Part of a small language model's weights: MLP 768 SwiGLU, 6817 steps.
Each number is 128 + 32 x the weight over its row's rms, rounded and kept within 0 to 255. Layers, rows and columns count from 0. Numbers have three digits each. The size before them is the row's rms in percent of the matrix's.

# layer 4 MLP up, 768x320, rms 0.0614, rows 4-140, columns 32-63
094:124137133139143177074177140164095055063166129147133129138078035085117067135083080132105106164115
100:143124194054160123106119098118100119157201110172140050146142117072133128124079123100122127084164
102:130099112095135165129100132189108164194078165131093142138119165128143053144133128098136100126127
099:155113121162148034094103114089082076133111114126129192142142158132157096101068139150102185126106
099:086125165077122106130137113105152134126104134137137129143161166121150104121150089111115162138123
103:091166143183128128112136170134120103106140120173119086098165146185060110128124082164122085155169
096:103068143159142157122143143127171147163196115116147088102176162227145117123152100072083130145139
099:174090146129174129120103141147162109106146168138129176108086080135158176160141163139114120160064
100:120093082110145167107151172181110138149104129117106135089149109117139126094166120118125135123109
102:099134104047131109080136168110117154136143108095092108124140144071139117115154171133118069115128
102:120189083051123171177148153119101105103123144100165167133120169131111063148102153110123151120170
103:109093079102115132162131055088133118164138114130095129200122154160134122176109148121089209144121
101:114153124171094077133180113143155133117105147190094138133071110122131137099127204198137100099073
098:084141125136161093190139090120119122144170152112149118094137090184139114144129112075158196166043
099:150185147053186109137070111106135144118168218118143138094153136174138142131109146130109082108108
098:141119182155113170093145129109145066116110163104135181052096116120155131129115118059086128147165
100:075111116144131122103186137167152064134086177098148109142174119124125060121117117172122047157096
102:120137128129131165136099093108116109072119161154136126134177089099080080107106161110097138101123
106:146162202105127108105122078105138097109140144101162081120145094130117155143150145154088085151092
093:093132132118152110066137107117173134133103136185120175135140123146080121121089116070075077095133
101:074106097108169118130082163134147167157136027128167133118088120140166148068147081090144131091069
099:133159124129168178095137075139137142124037132123106135106105142132191111106105100159083138115126
106:139123065137114141109139130124090130116189120151161100165097099103122145201191104150068191172137
096:124076156126113114116140081131125099091103169099155111092180103100148107110154106166110152134153
101:115126126110154152183111139098149131108124084114130142171107096037151115120189139190077101099131
098:105133158085130138194118141169136132116128095121116109107137138071130131157141100172191123160125
104:141118143115176168147123158081104145108122189129137140095077138120117150102140119109172089114134
101:133106135124077156082109102140175116119119153133151175158089125214061135099117132148132101125092
095:109183119122124144174111139148189084135097098195130102113171167142054182176158139130161109111130
097:123169080133114147147046109162135176105154107193150173123112174168175097121104114163110112075145
100:140154112144161144113134119151195170157149099204111132134083154144081134109120129116147129096225
105:140120122107106100160125129107167123112180104114115079151144089142122151199176160151096198117136
095:116100130142148168177114125111135103126154088136122135094131111119132198124056117132141190111129
095:174133141085121126114133179109123117078126092118139135083097150052134133116114160214139144106101
100:144144113147194144103127070149152148175165100163128107142139122067095125149195135142161120095113
104:136161135116204122091141110135131130171193094143192131129146171137158084086095161105129101105114
095:164100145122135113090138133068155145104155104121095144164130114132117148127114151073130113164106
097:100122110148143133130081126142178135135079145162107151143036137133129167113111140207048192155090
092:113132135158160157155157125151150151120163158135104125159157152102153120108097092135108105189151
097:121157114172172142098125135084161132113109151141132087134191104185157126126146074090088126123125
105:104130145104097129059051108094122165136120133140179072144083105149124187144115139164160114139119
103:123156140077144154121143145149141176081152102117123100139109116099142116126103153157108115086095
094:121113080097130108088151163109097048175121152148163125134124129204141126168062152130072126067111
100:140076175189136149118104045080089119138113109096176146125074121112102187090164202139139196123131
100:138180092106199142138116172111131166124164168179101123080151126146158116110144063155129158115114
101:140140091106148140143146079144100127124179123072162128086108119160112133148189139073131094127150
104:138146173127110130091096143110120176141155123105130160199125113175136114123106121152146153154114
103:116118111142112165146145094076109135093129149152109132131188154191125091121169125096141099162083
103:136173138123100113157114111038142108080109098165178125128112120134183140109142102095113116112137
108:133120164061182176158142167052146139108098100081109129135089116119128109064124094119136078107183
094:086103153093108178073121072154128094071136143160122152106097135151103126076159167175153162091105
097:139136098141159186108149126158147163181099116119083137154099136140176118096160126141131154124135
099:206133182081138100135180140174037102137162123170114146165142139101153136119089135135143166181151
097:133160139136084148178127119101131088149092120129103123149155116120143159120124079106093147132078
099:090115148098197092120134147097078108128174123051153186117144192097129120154126142144136072169120
097:171143091154128139157198115119158119126111136147136158162120153099137146174143114126107052052125
102:115089101118105058151106130105172137111152137094093114125135146097200084159158090123107095136140
103:098124153169145121109196187133107105088083193121127133116174149152111165121115181101101122176121
099:060166093119127158146171108052094097152142142142168122111098109111131156135097164109051149139153
104:120141101146119083120131151147139108106116137150121127106154106145152125181151083180148174147106
099:098102140111115128064143165055120139148151078161184098139139111046097050077161133122170134093151
098:111132089105144127114146131126099124136115120065117128156152124131083139186116110106142155072084
096:128152138101138119086123140166160133124136127106143186142100150095136094130161146118092153115105
094:112144100168128171119186109169165099141144152102108133055124139162167109149107114011142116103074
101:102116191125129126117093135162090089165060097119134148122097130076121113097115130141232113155119
101:156179156138127086108100153179136123094091158174136127124111115103134111132079119168108077147149
101:117139087112179123135170128078139087161133178121124139095134145128087108161093116110113151166137
105:120142129141157168090108137192101160087121195090076063141134095132112170137131125118112131066171
095:162140159163145171136125092144162155129179123100119147127172099097065090086139112190144131084174
097:154072076088066152101090100135166109157096157115123166149145116120160154126135157158121108043145
097:136133104118112105029166125092167140095158154137118144144148136145172115096104151123150164144170
097:151135111153076119081146087122088141161108171143137185146126095146223113093171158110111128085133
105:112192123178132073099098153111162157068106143144107100076150116106145195135148109133083099113120
096:138119109113179120147118150101140128089127089130113108140124114113066045119118199093174154120068
095:100069132082126123137123110153176118139137128154122127055180140147123119174131191129147090115153
104:112180086115043064148113106095144089158119145095178115139189110106053189089088109104118150110134
095:140079177075096149074151129120099117123173111142104156155120117156152080133188126086118130134115
101:178155119126076126097105103139156143114127146131114163115077104166035120104133123138112101156163
098:093145175121172097110101068075144111133167138118096134137145111156156121183149102084175111119133
104:143105122107106093133170112121147106102165106058139149148160147117159111188082151092137137122113
101:146187097129117121084100110090107077167119156107204137114119056129147169181153081133095119170093
095:147120089110117070106111171140104087155095143111131138128084133165087122157089107173168139091180
096:089167146156131090136156113157166094144116133160167094132083149081141152094140181105130092141048
098:127129218126162127130112097151093113070195137136161117137156173110193166174145167091146095156181
100:143097103095104115124135119104134139134145116061055120151175142172090165190084075097104115153154
102:123143126082108146117185121131126100109173168142093128062146133084093082183126160137113148092084
104:139109164127153104104147126061164090121133137173170097129153145097128142118135135135142116159150
099:155151099099107092123160134100150078107149163121060029080160134103206124119181162110087178088144
098:102101181168128156105117136149090160153131153139124123151177109141092118091102105125083179143125
099:118106185081104074160123127166147112173121122133128173122110113146078142132099100223069135120138
101:146089091125109098139114127151146159183145078118145111102116168079155117129162180107090149124131
100:083130151098142129134114142106161083101123127137126145136128119123103066226127125124142146153088
100:124144147161132125155135145143139135135105115145136163138093152174163095149159129141098120154142
097:123070148107092120118136119168117092114135114153143135124132128144120165133122123129171173161165
102:178072142133093076092150119158092119114154060173115202136152051141075139118121120177126134097121
099:158109122110152140089121089111162119105140111118085122223099039135157110153127057144167132100065
108:138157124131175097141130143110124064144118154126114130114117159132090148074103092140119107143093
097:113169102114185114144103134133128141157140134106108037102057120150128108114159152139098178119112
099:150096155090137172068106058097181169153076084092149140146173107171125148118112210170163127161148
100:080139140137142138156151135173089122092143206147116117063110159174125144177118171193146178036134
101:155105121177191124121107160112158100089114133084136150125121094089148143095104102167124164126103
091:140117095173083096143140122092194094128147115128109176095119090163138118073219144096116143094145
101:104133050134126115140103113097117135146111122143208117116142113146092169101125134139076136079093
099:129179123120095111135155114117125128120127096130146080082114134090117180117147145139162114135190
099:095117094156115153112131144165169134163124121131134116097169129183108099159113166100210061167139
101:130098119140129126169178097078116108145143098123114110141116073191159072112116061162073147137174
107:167116125144059135155121121115181116111159167090161124131130104104109101099171142174083169128100
105:142096147072102102151127151154157163104174110096158109099126152101119102110103088154112150103077
092:124126123080150188128103092128137132108170127147122165083207132116151134120161111182087142124162
096:090129154131186175118089136172100135124080105128107089140087163095126112125089148141160129075152
099:097132146108129150075105142138118127124136176164149123118146182116124143124140146129165123165069
101:125117107144135121076142143142116172095097107082167150147130170075086154164090089131070171095119
102:158105164117164121177131123183183084108152175171106129228130170112136070161168112142108209133079
099:144148062104150138193114098135063170128132122076121098102131078136118064160139149102163101140141
105:210152122154148097080131175180064117079156117140104135131067098097181144156149088121158174079145
101:163079140198140121173150161109136122125155098084117135093141091128049102153118167127085198103171
101:039062179089176126133124176152137173111116106103160149102105132115169082086128132169128105117114
096:119126153157147080113156121091165132167126114154128110152159213121155142082110115124163126164123
102:108123180138105038137079095133126168123157153125140092147166152239180161138128163174154107171138
100:090136132122122079095103135113121138132167170117153145183105164148122158102175093113093185114104
098:106171177131174097091095077158154110091106181171125101092148164150108093133142148157140156099111
101:111145150098134078123133104212151148182144139101109125099101125148182162135113096140193116108176
106:142111097194207109124100157135133185134117130145192155090190192102105147119128116155169121154114
096:110104090106099111172104130061097128177188140177156075125092146162143095130112120100137170077159
096:164120119073170160068145127138143073116122080094128150096146159123132096102111167161153157139132
100:134160087121152045091086114112164121157085115179108141134133183180117141184180144105097141144104
100:152144153098131152170139084123096154178107093214103187151118055086160099116206135143075101143110
096:174102140165049156048091179144144171150118127152163129113082123111118112126128144132129087117154
100:130091072096109134224143091080150173089141146130082133142140160175100156132156132115110114188193
102:114096113132106143172134120111161107135148126110114130190125135174143140152126159100092088143143
100:123122095143114156169170111085140171105100111081097179110206109123048141132124144104176119132128
101:159129157154164127158141114106071139111112186079086125107198140134110059138050127167126095136133
101:160130102188161103143137148139074152143159155160157165096158146167089147152140120168085175128117
099:190138136137090179149101160127086138142115121108149084101149143177128121135110140092143118095107
102:112148135165136131093165182129175166132122131079142160165157093128088115130090173158111123106176
094:105124184090127113120103148142107169159150152152144133105187143110082091141096121110125114151112
102:128119185094066113097075131067070116074144132169175138201123113108156147186104122088194116162158
# layer 4 MLP down (transposed), 768x320, rms 0.0508, rows 4-140, columns 32-63
093:203079106130078114121148054106161150140173139063154107107133158058127106104124201133138169092083
100:171118115156119118133102096209137096126148134164085065124170203112067107116114171157165143132180
103:128062126086110136133108166135116184168121079172097175119170124144177124178071076096104162082089
100:130148172112171132120133128144128083175104094109129142147122157129141137106136102202096095124181
106:108096099099140135065123113156175148189163145106160183129139202139163090096123147124174135145133
101:120126111114086128119159141122093115095053117113168127081196151140114126147121079083144061099127
098:089149113054106094120127138157092153110065137131127116162127100076141133139112147152185071099111
106:131138164106117146181160092109144108107130103118144162168095139125103121107123155136226100089176
104:149104157139158153110109087157100137127114128118146178120105116126125134086086153142170115161102
100:183193141122098164118158158108115150112146128139076113212174108096153046146103088142131109145112
102:128118099147129138108106065166156144128127096164114109179116155162089172115152144119115135155039
103:082121132111103139160156051137096133145167173125136159135152095164101108139152178179157154151152
101:082105163155132156148132093158156145128086108117176095101147110092148107132226137126072136100141
099:146140090185130093127109136089072112148092122082131102174164101093134067123118138145108139129104
102:064202141144174188175140126086141224176070104106122159157152194100141118148148165183148127120162
095:152104144105078118079114098090119166168098179149191125144109088139103117083071116171246075150171
102:158137159180113066091050112139101166075157114177130109114128116091116138073140112143140144195149
101:178142136104144132151164153179082121139095150151068149099208089118131087187128123129184057125140
106:114139169123098144149128126154161104100109102130157094145072196129160086166056088171099097163099
096:198123097125123129181112140167203114122131149134089115118081054105106091129128161117127156099151
103:129128116120122167182145113167174144167197179130107135144099150127137152120193125129131114138149
099:091150135114134060153089090146097114125091131101165094131145153164145109121094142128117123155117
104:082136148112094144137089152060119118096127131115141099113144101122176092143132123058123140079188
097:087127124073113122167159125129147122150107148157099180157122091089100106168156071110123123125124
097:158129155140157176089161201146122128091118191110093054110124079089104139126089125039134074169123
098:141117091127164097146141116129122195138111122071140152135080138083113137118135123123115137109145
103:115126164082213142108134102143091134101103112106145155155136158108128154099145094167159172151205
101:167088140129096134074115162176122121126085129084148212120146098109163079128090107151125139153171
094:185096157138063142184138134145099114108074175133109140104140144182135063163114119086153112091119
099:100105130119120073129187094157125126122148174066156120122126117109107125099123128182089124094117
103:146076159116144120180141141134108129163089136113130048182164047163102084055115122075095110149091
100:124128138108108159092161095134150119148128124103183090086159181158112157139140085130140084147079
096:118121060092136101077122188079085155151123094128106167092092097136162119129140129143149143110148
098:128176143147135150125129072136145171112142126153087120187144120091075109147123126168181116100074
102:105124149103109127159156095132076076044083140117135128127138132160122135153164202112133185126079
104:142110103147097149130125119104126146169123091114139131076093171147119133133116123151151120148170
099:121074102124070204138176171148203097103137111097139114141123069171097129105081127169128122149069
099:048125134124147165062124105146118184141141184132136107107120131191151056105122177230076164142130
095:190080097071147116154164096160132115114105105121140147138134089132136134109185108150161153168159
101:118093130119140117167107179122180115101122075142147137176114157118125133115169095111134108080101
104:145077090162168143155165169076143102079165137138138223133186135145105177147182137136136070117129
102:146066130133085099113093113134153109100131129146141136090137154175079170109116138149160044155099
096:153101138122158102065186148135049108149045130131179198155149125124122054080072160078083073113142
099:073151144148058120105082078132138135098089089106100092076146115151179095143086148194150137149131
098:103180137074113169116121079126122133128109060144159139153161157117143159095140071125124089182086
100:087133148108165139174168074196111109093114126122190126158133074137117138163191119115179094056128
105:098143131112169174141146169174089154136151098120113122116202176108146180101085124164093174160140
103:077108123078103091178137118139117159156119122145158149129086132167151131139154090100124140164086
101:103135147089133115116094106143130142159176230176123136098139171168108129161145130112155068160140
107:080108128102159171150067169131126156106146128095094128137101142173143109103118087069133151122138
097:162118206167083131069134106149142140144179156115113153137161173140135109172108137129102126121150
097:126089132179100212104159139157137130098156118122063139132166085145081146158144147130131083162134
103:140170171108071163107134124158152069093104132149187166147082118149099119150115173133150165098131
100:144133092121090077168147119043135142101150148120151112120176165114143130109108148059120133159145
100:123120064104124128118095066123114140128190097174074181143105130161112097198030150142117166134063
095:077066155114076130124108112124172132070134136144161179100137104124153093145094147084194126125187
104:131135190101139096123186121055107075091184113120129075130131082138147073105108132145068148102170
103:126113123095091121132139178089129114140124132110135106179146119055098112122139134116179097106124
099:078068144144125152136106198077154129098114099113133080159085151126112137092146070102142137155141
101:096159135119177147184126098088120182144113163128105133140171127135178175132118124162112115157173
096:122098086125154078122120161139117143098061105125070073165187128153108170174135123154083101141139
096:125127227183073139118159130183125106140116110123131192065121151097101153116090106117102135128157
096:158093144136116125051114141148131130131131179079180073125099082176101105090138111129018103159094
098:080069164097146084130085128070118087146141159173074157132102117134116123156128127105195114086156
102:102096128107143125204106140150108119119058124130083160143126139129146112151132138139162076076169
096:111141193164087147131060161140153110116146155157046123077143120095128206113067136078157125121181
101:101116137068163123172094109094059089127157098126094126106127111081121145131110134091105176190131
097:161093175133069126100112121204139135045062148126079158126081122135179116098078123101169113142212
096:084105109097091096073120164157124100142072165170100107094069234164133183173121122104172102094106
100:081173130135134170161073103198056149146189108179126108099169115121131127101164128121138189147129
099:122097143142116143145141110132151095137178133084144153141140130056165200102064125165174160125071
101:127115161113167129208156140219128169145106129141068132189144063184164129112119131098126196139073
099:152120157124124161197154116172094135149153146117133136092129196080091133115123123151101108164117
097:119186134108100140080115135109102174143057173190153126153093092148134103175167080099203132133104
097:149194116175145082071120075131151133144100091106118093103154138180111087132138149114132128154155
101:156118097146120069147124070119115183152110091096150147089149114146123081157158156102092126171139
101:177154092134143151087129106096067104052129123113097166172085122071150140099130116100088189175082
099:146095143170163142104104145117101129184176130101128120083112135084138108072156125174158164186113
100:178125106105107188090128183124116133130136100170148145134160127155083096136152124143119183109157
101:146175176127102200082182084100115144153102114102096054206133110147139110106169149141134158108085
103:221096212073152129146094119139140090153080107111111122167109115147115104155172149119115072144207
099:104096162113173136087121129105083073121087145106192179101132127175126091161159180129135134105135
099:192108125068068166089189130134174104113139160084115150154107120086161113120127209125146183116048
101:066110107137139128103139190067121121122143120143056022146097165096170102142118135126178142133149
104:125106153096146159190087141070087084077123173124143164151112089109098110151070137092189128144160
101:147116142137183139127160115147049155167149085129107131180140134072073144146178190077075118066108
101:095130132143114113150114085084144109105143162141174152148119142120141144135123086117115177072110
099:068089100145101125133133160130175123091129189137195135116131126151106168106120147114148150153113
097:120183143184141171080131119155123137059147082134136127121135143108150148112170141186099159171129
100:147142161118114156171132068153173089159151155103065148094136124137127120185099163107197104173133
102:178153046080126156160144101144207128141135124113172117148124154090183190154109175152133118138131
101:057106154135153157152140177127135056165127068094168145086131115131104121148179099118108152159185
097:128139089134138143153121084131108135114126150143124140142154124069102145101136149185141147140104
099:181098095129154166158106124087148166114093090124125151124143116127140135167128093108068158148141
101:118173146136121156088171172160161132145015096145074071065157135107157133164138141151102159146109
096:133137124079103141091068145122138145151108121122138105117127125184133054065139106120142110116119
104:126121113098106138170111103168119076134145161124106132166134187080075121183135086132113124135161
099:098114113080171152121138109141148105126134108109096158088138093098137096102082058096131185094123
096:125141134186175167108072130108172171146178089113084159163146135118176126188134136165149168124092
101:102086140116149127078092171120091084160144047168195078128092134100088118088127045121153116140173
102:150142107070132131138086133155188105119108087081106134106097119124097080131108102180101117170153
087:135155125142109079098182170148115111129123125132180162181100204093116134103142077068096215156150
099:125128112091090111186127168066124120062193128157165110162151104123099126160132187109120168120121
097:124143137112109120109108129128136119140107138170088106185139100128144117167130161183148087089144
098:139159130153125117147101133138115088166128120104079127168074110146190151111138101106117080189106
103:151103115175099127167108086115099083107142161067142122069091108088139059098152066116152143093115
105:155140095068132093149114170085100143072148113088122113113130172107158104151148169048133156101109
100:126077116107135129043093121111159123174117107144172109106112186070156093177170100136062139100148
099:073146092117133155109124147143125149108100125125107082057122145116117124056135118089145134134073
100:114111062214139070141101134077124104076174121117153140076187169157142133132167138116129132108193
096:153139087109134142097127154115137155157136180127183101140124019071113141159102129121130143138101
098:113096119134110110174130094184147107118093134148147150099144127089100143124111184137157083124175
100:146150115152131110125087091115139149096119125117140055180045118145139163119182127086063126092182
099:132149128153074113128140097103125094120099120125052128137136095113119118157164112105171146155067
100:123097149157119135154135112091146145140160132098157065134147123104187119067095152167123095146146
100:071118136123092094146089104160098095126188121153175066133150097111177148123141121145125142109174
098:105120131201106134158132174127153140073099096117127097139083154112134086118152128167105089066115
096:137109187154133145074114138140157098151140143123135115085098063057099078183140113151083157112106
106:115128170147125116107124091086079147161128099161040141139154162062154119130186183143107125078133
096:134187119170152127118151130062161196075124121113117106164136166110127166147149073103165170111126
098:162162120146082106124148145077173092120121097140105102085130083129178131156121128071122187163079
102:131135156164192134156141135153138086184127136151108121139121135144166170064146147148154103124105
103:145142199066150116190162132113114102129122123097175135138143167080096130153137075096091133095169
100:116165159113146053133130128100151138133060103170176124157092123100133114109164188081153094088123
096:102093108125168087152177111188151090131101139182112169189085107115128116157219121156148140113088
101:165141133072128164090152111159145147108093151157107076130118135067066202126098150147173132148115
098:171139132154112124170097164110166156195179198127113070166095200108143140083134159097099087075179
099:113169136144117126179125155128160128114095140084136126162055135116093157106113197112246091107132
100:147134147104160061159106108110142204113166131091144118179109076119128173090095201074199110131149
103:111136052145176092122124110124134172139115086090124135171091140152079143157132138158126127110159
103:119101153131165154075122092108135143125123151160191104105154134124148105119104105129129163165148
098:144126148099138141100117158162143060144093120127169094157064146179135152120120107108090174142139
096:125100117139156138124146168130019133152076070187145167139083098123114120165092132150122162146089
099:149144114106152168120076124156067109138063090176138074148136091091105145043101123137120117106110
103:069070126140074208109110133185110192154121159118140110077149116146090105083094097116164151107114
095:126172101098067140154150084081147061150119127087153049075091158125168153132099051138129148077145
098:173095128133143164161155164118128135217129088107134171168131103119118105079151193154073156141095
# layer 4 MLP gate, 768x320, rms 0.0605, rows 5-141, columns 32-63
095:134152202093137105092193096126088058130076139122127040104121153129111130125118161098125101112124
102:103115146098152135149140098121135126140101178137057136198146167130057172119100124162133093211145
094:142159137109134142058110111108132130105099079158129113126105158018108103128143065174086162067067
102:165130096091107147143130143079106130104137135089143119119127162119074112133164114155165135108098
096:132124170142122144153100158095130067143157170147132151143120093118127106125153147107156088119162
097:176189121131144143102105141094101140142140140114128095143144103217100165159076135150092070110124
100:143114092108077173078084126166121064103091173166130191155141093109093099141153092130173153068102
101:153176055138138031103096135093175072138102114107140155148104136141108139126106196097123092113119
106:137146163048161059133107116108172130139100146111161103103139096109120161143213071127095121109141
095:160108085137112134129079144160126096139141134164129125176117113098100073224135102112144148125122
102:115093112124080136187150093103142175141099095111124150159177101098099082139085122190183150192111
102:100080095167154101117186125127168131096160133125165163158127114110089096192172175079132128169106
103:096156072109094162128111188108144145153124140134082186170123112189140108147115089088083110144180
103:126093028139169150169134137213151114189091124165116114156108140123168154107175131134155168141134
106:135127118169050117109081104113077110140094142088111122110045073151136148080110099136193168151112
102:114126153123178122133133133111110165120111062104105137164109164162159166155112135122076121128134
102:125178057126189102128139103113148142135092098115127117138120126084116160121145203142138072126168
100:135168150195126158057128167150102133144135105114172135137069170170094178081122125129136142119158
094:138162091147127157140117182154082109107171189124100141130104066126131098150148122206112103134067
102:087137148136157087097121088092153152137057141150139134180147091137096159084156127110167102089174
105:149144141040139209130098049149110123128118131201088134160138124096138103131155125135051190110153
098:114096117168150145093143134155106104147189080073127128141117116098125177162125114127078136191149
097:163176149108102072159131119139146169167137116127141162177145171098148065132129124125174085149111
085:142141119154133101059176159148140107151140126097105172133114127089110150122086165080113113150149
103:142157131124104087152122118153159120132154135079119136098196127095119102122133134221128179146142
105:047132115152121117151139064111131100193170112107115128141140098196205072181118146134142113122169
102:101196104144104208136132135174111143159128103127151131129094112182101185115153142068117136178144
092:078114116127107183067119123112099146106122117124136105116086108158115090138160106148108079109103
098:145106073087100150101137061176095126158190189105157099107101136093142106108179145102116113166154
105:124175111133143175133141075078161133080161094176150157124117119153123192137173150182147109157147
100:129110119145192105189104133127166145117109167133144146147104148154137080103125178134159118142189
098:134151114185086127128122121143129162175173168105158126126129137148079157131083148126169160091142
103:150098138158124097142201151110123144155097143125119092095101172121133114188170106147127193142114
108:153131110133068094127148168122153119126099126151138070151106133150106129128109154102118111125120
108:110069141119109111140116149153093100076147142145087092191145162119157136131136072107137118182122
103:147069119128074088106142120123183151140124154092164126074163102173104123126110124137122152143110
098:161148144107126140107116091109075190127116159082141074147090147145161122134137086130128113143134
092:179114125123159127129157135160139141147058166083072173100145115140102132164176135123135174113096
098:138091113143130137121136150142086135107147136142072130171149064104147096124184096159140116152152
105:113123108140107105118108152203105149132161128137138084092120093136130146138135098103211130151094
106:086148103143151173131142122069121099176104102041125138166130113137070109132139133130115189154168
093:139116121068219148097110083122136107187116152149143174127128122147131074133119155171081098101110
103:126157147080127095087129174093169105121128151071128122137135140113127154139141177149165131100113
101:123154068144128025175124156139097140106091156122176141137149096110093149172102115119124211093143
102:130112102135172122140159171170139158147157130127128180099120127123148099135090107125073148152155
103:108071136183102105109172121112110095107160089133088178119133073138120122110102183164124114141092
101:093100104110155175090077126179133097082172092130075139132112098136093119114153198144156104099143
103:108117175144135155091134113150133111126145164140209174153131155166132090128105090091193118155114
105:144090121145091093155185124145093127128133112094062157140172159106090154142080152097163146152159
099:186103185092126107199110092153126144095170121157113135120115059146113137114066074095123175091132
096:111144091081079139149138137068151121189147113124097101123121102082078134187126136147177151117125
101:167126058164096117100116141179129141103093082076140100120074113161092073167129096136128110092080
099:126101138138077092086070155178156134188146156117098150094115131133039185162121107127191124102119
096:188080155121118130126120171160076089165107126133206122162158118100111141100118168113143131170137
099:119147128118138154157109164107104127085161159092113153099151160163074128134075083116142178112123
102:140129167159150094095101115188138190108155164115115140099119145130127150130128105140114118145124
099:108139124109088144161087126142134136150117120114092116131109132106138190100118182159147142090143
098:047075164085148132131167148155078116124117130092142136122117185171162096103116149114133147154181
102:150104101134117076088108147137086096079142091122107150137181096131110126203170112073091140113102
095:192140132131087126166150113075177163147183112076088130121095162121140151143110127093125127104153
102:176094137122127124191156091112154169101127111104128129099117083116108101141176126127159078124120
084:124177179137144108149136083141165118123195110118078212105155157074140148127127151096152164093138
091:091102141134172126209132134098119109108127091137146144125156069099178182126112097139159157153122
097:069187117133129094115167090147161151090131139141165122103073063069103065103142166189124123188107
097:124103152147150176132232118095139140113133141063053097174153109191130126137172103094145153141138
109:099144107119165160205138107129080127137136118130158099132082166111080150131158163147109140152110
094:128106156148096139078169151108135079094156090084163133136105150170143107107093138086105122179111
099:129109162168070177150153155111127158098118152088155162093209106104045098107100108092147145076106
100:150139130075129139144108176064150142074140152142159148122074139119152121134221203123116144125172
097:143124149187082154187140137136099145140095183153097140148160129152119079129172126143151133092136
096:105182164123116108158155138065126112156136056161087159135171065131106091114112150132166115161120
101:115141119146099047155148158080150118195120148065135150122177119152116120110171118110140138162141
100:154138133174140147113059146183098173062122120137122135118135117110110092157146213123100149086061
095:129154114149113057125113127115188159141068084175119088112090119070082147133113099113146114105069
102:133136136127112183150086151138138059091102097108109021174124132122180126172126179160117102154142
105:156094164146141109132112150203094141157090066116113139130057126135143121168127074090146090118146
102:129159145119126149090147146176105149098108140109137112057088108134129114137114122131166138106119
103:119130139111135141121129054138140075125139173095102142117132132053094158140128109215141173129169
104:158147134128096089179144191120146152175130181157183113158184139148127156124134171132164130125112
099:128142123088093100150115131133100104147115100098023135148169073089142152173156143145089127077117
096:124148139135118126109129219115176111149127109118170135080096134118139125119169086145111242153137
100:161113170069109163129127208119153189126139145074157161160097114110143116120129153110147131076157
098:140104147180167137049091158113163145111116155167127137127137105122111162116131134122103091181091
097:113138101164053118120126155178124115152098102172124186158155082114133181151149116149140123137180
100:086170134157087084128121183136120124152159104113119112178129157110089130182173133197137147100136
103:123136127099084128142133072165152191153097211161132205037216111121084112159148156163091107079143
101:091102171193166148106114192165101106095091095135133152151156083169135199141175167120141140149145
098:073195078104141073169160094124091148124135109097067099153150114110056160122042118135133153146141
099:122150114127135151124132034138127130151151176159098206160185120118078082171112158165148138170106
103:169111087157112101115138088146178095189135133148120090077121092068109146152122101108039091101166
098:101130082123147124121118116129097155093073144138158168101125104136106141138109149119118165128195
097:130163126089095082106162198162076065108101103153067163092096128092088171075170087143136130071136
095:056125125087152107109096085100087111088142115092122126140177116109127151160169198092106084154138
100:156094115099042061130115124106109134116111137173186174132141067178151119052130156120144177147138
096:137103131139113132126091123115083147134123162121117083132086134191118111097131147088070086154173
104:120141123236091131144116136101121141100113062119099084061147167148108156108113177142166135088136
101:140086129112172110145110123107136116115109184183117086131160120122120134153124085183140131121092
101:100141111122142143146125168139101130092148139101159151164056147123142099132129159095124137139168
108:147081111143111107107153129138139148115113139146067144165098108159132189143109120117113124124154
101:132137125169124164133149102162078143062157121133094171143188096137126107076093224105129116144137
086:103137099153010147098186126171138073120150171152128151130131131122115087073193169073134129125150
105:123074181081141195141108112098117141107105168173125078147128112134124053149178117174157110174083
096:160161163102117162114142183068095084122139092159128144154135078135128130171093139100113097113150
096:170142173132135085120149097068157108105154092093166130101148149075052148124069172115192132170141
103:103088128137133146140083121115148134145107124153075112133191148125143104110071131186155129118146
105:154085118122166164130188095120123071137118084078089120167102140140087123121109150107090138094137
098:156128115109095181145064164155131173109131155061137128150180117103211137094064150112104085109154
106:112144125121115179169105112134107150109175226107124075101155168121160157147139121173104156179048
098:178117105067050115185068117099158087146096134120113114138069080188159142154140115093173152137130
101:093061132173144136133111129159139156111150125138193068084156114139147062149095182127169086156123
097:155163116098181155144147183167156171152180190140123127138114122076124138165096095108089172105117
104:101180137046088107116118145147104163128095126107141123146210173163121154133050161079092146146122
102:089153115138138140169163123115123143102117109127097144104123099111106110117102189129144129106098
104:121089154143152110109116149118121160128152111087167092100098197138144137163139133114153110100107
100:115151106186140175056117052124090111041141133155164222126111133141129137119082171128142156154147
096:150154190176133122117084136117115127128144130140092109137158097102124127171092139130033124068139
097:174100207160153114033093169135095118107158132097165166043084138112125088140133123151135178086068
104:085095096123112128146172170126122108106096139162113191114064131108125144149108108134111132099088
097:160136138108111162140106168165109144122118095157115148139101058134140106154083143147099079101146
097:119171061150144141179161190118116079112128081112096107121209154116162141143105165083138145187065
098:097140086090153126160126123119168122100155063166111158134140166100100097130110127130150174030125
104:150165119083185178189109130107103113131137111139161107065140105146128097153042155140171111160166
099:106152095059184133121099123162118125156183122084108146099143140113144135167099140118101138125131
097:158105135119100091170121107092105123121155141094127144134137126147152092182160124176069159106134
098:173095138150144167106151140152155159069108146154122172112169104118132138118132129184150135095137
100:098153068129133097173182143146135083168166139152089131106150108087089136141130132131182105109100
098:162182127091157094146114090171165181110092171135135122181185129153116147088096100142093106102085
101:121154184135169145153091138091169128139072114133136133172107154092097147056090143153159133113181
096:201110119145096140099189143076177113120151078181171159184202068127137105126132185110141102103100
093:095140056121115072133137078062105199160141140087192201196164141154060143088139145067111125095081
099:164093143143143158125145162150110172103115094120083146207097136107185185170189115082133136093104
102:153124096107124108158137060084070067134131151144145103107143166121114120172089127116099131093086
102:154099121148115138188131139163105172092125140193065142173057135132081127106086104167128075093122
099:101082130105170111038169194144123146116118160179085132183121138095216144158059105135129129123138
099:144098086121077156130144106132108145135128171111170145134068172093102086128139113130173115140119
098:116138183181140112108113131158163125137160076243108184140119105081097164139129165115136139145168
100:081137119121104091161159131145134078111142193119116155111061173094127174146116171135148094190052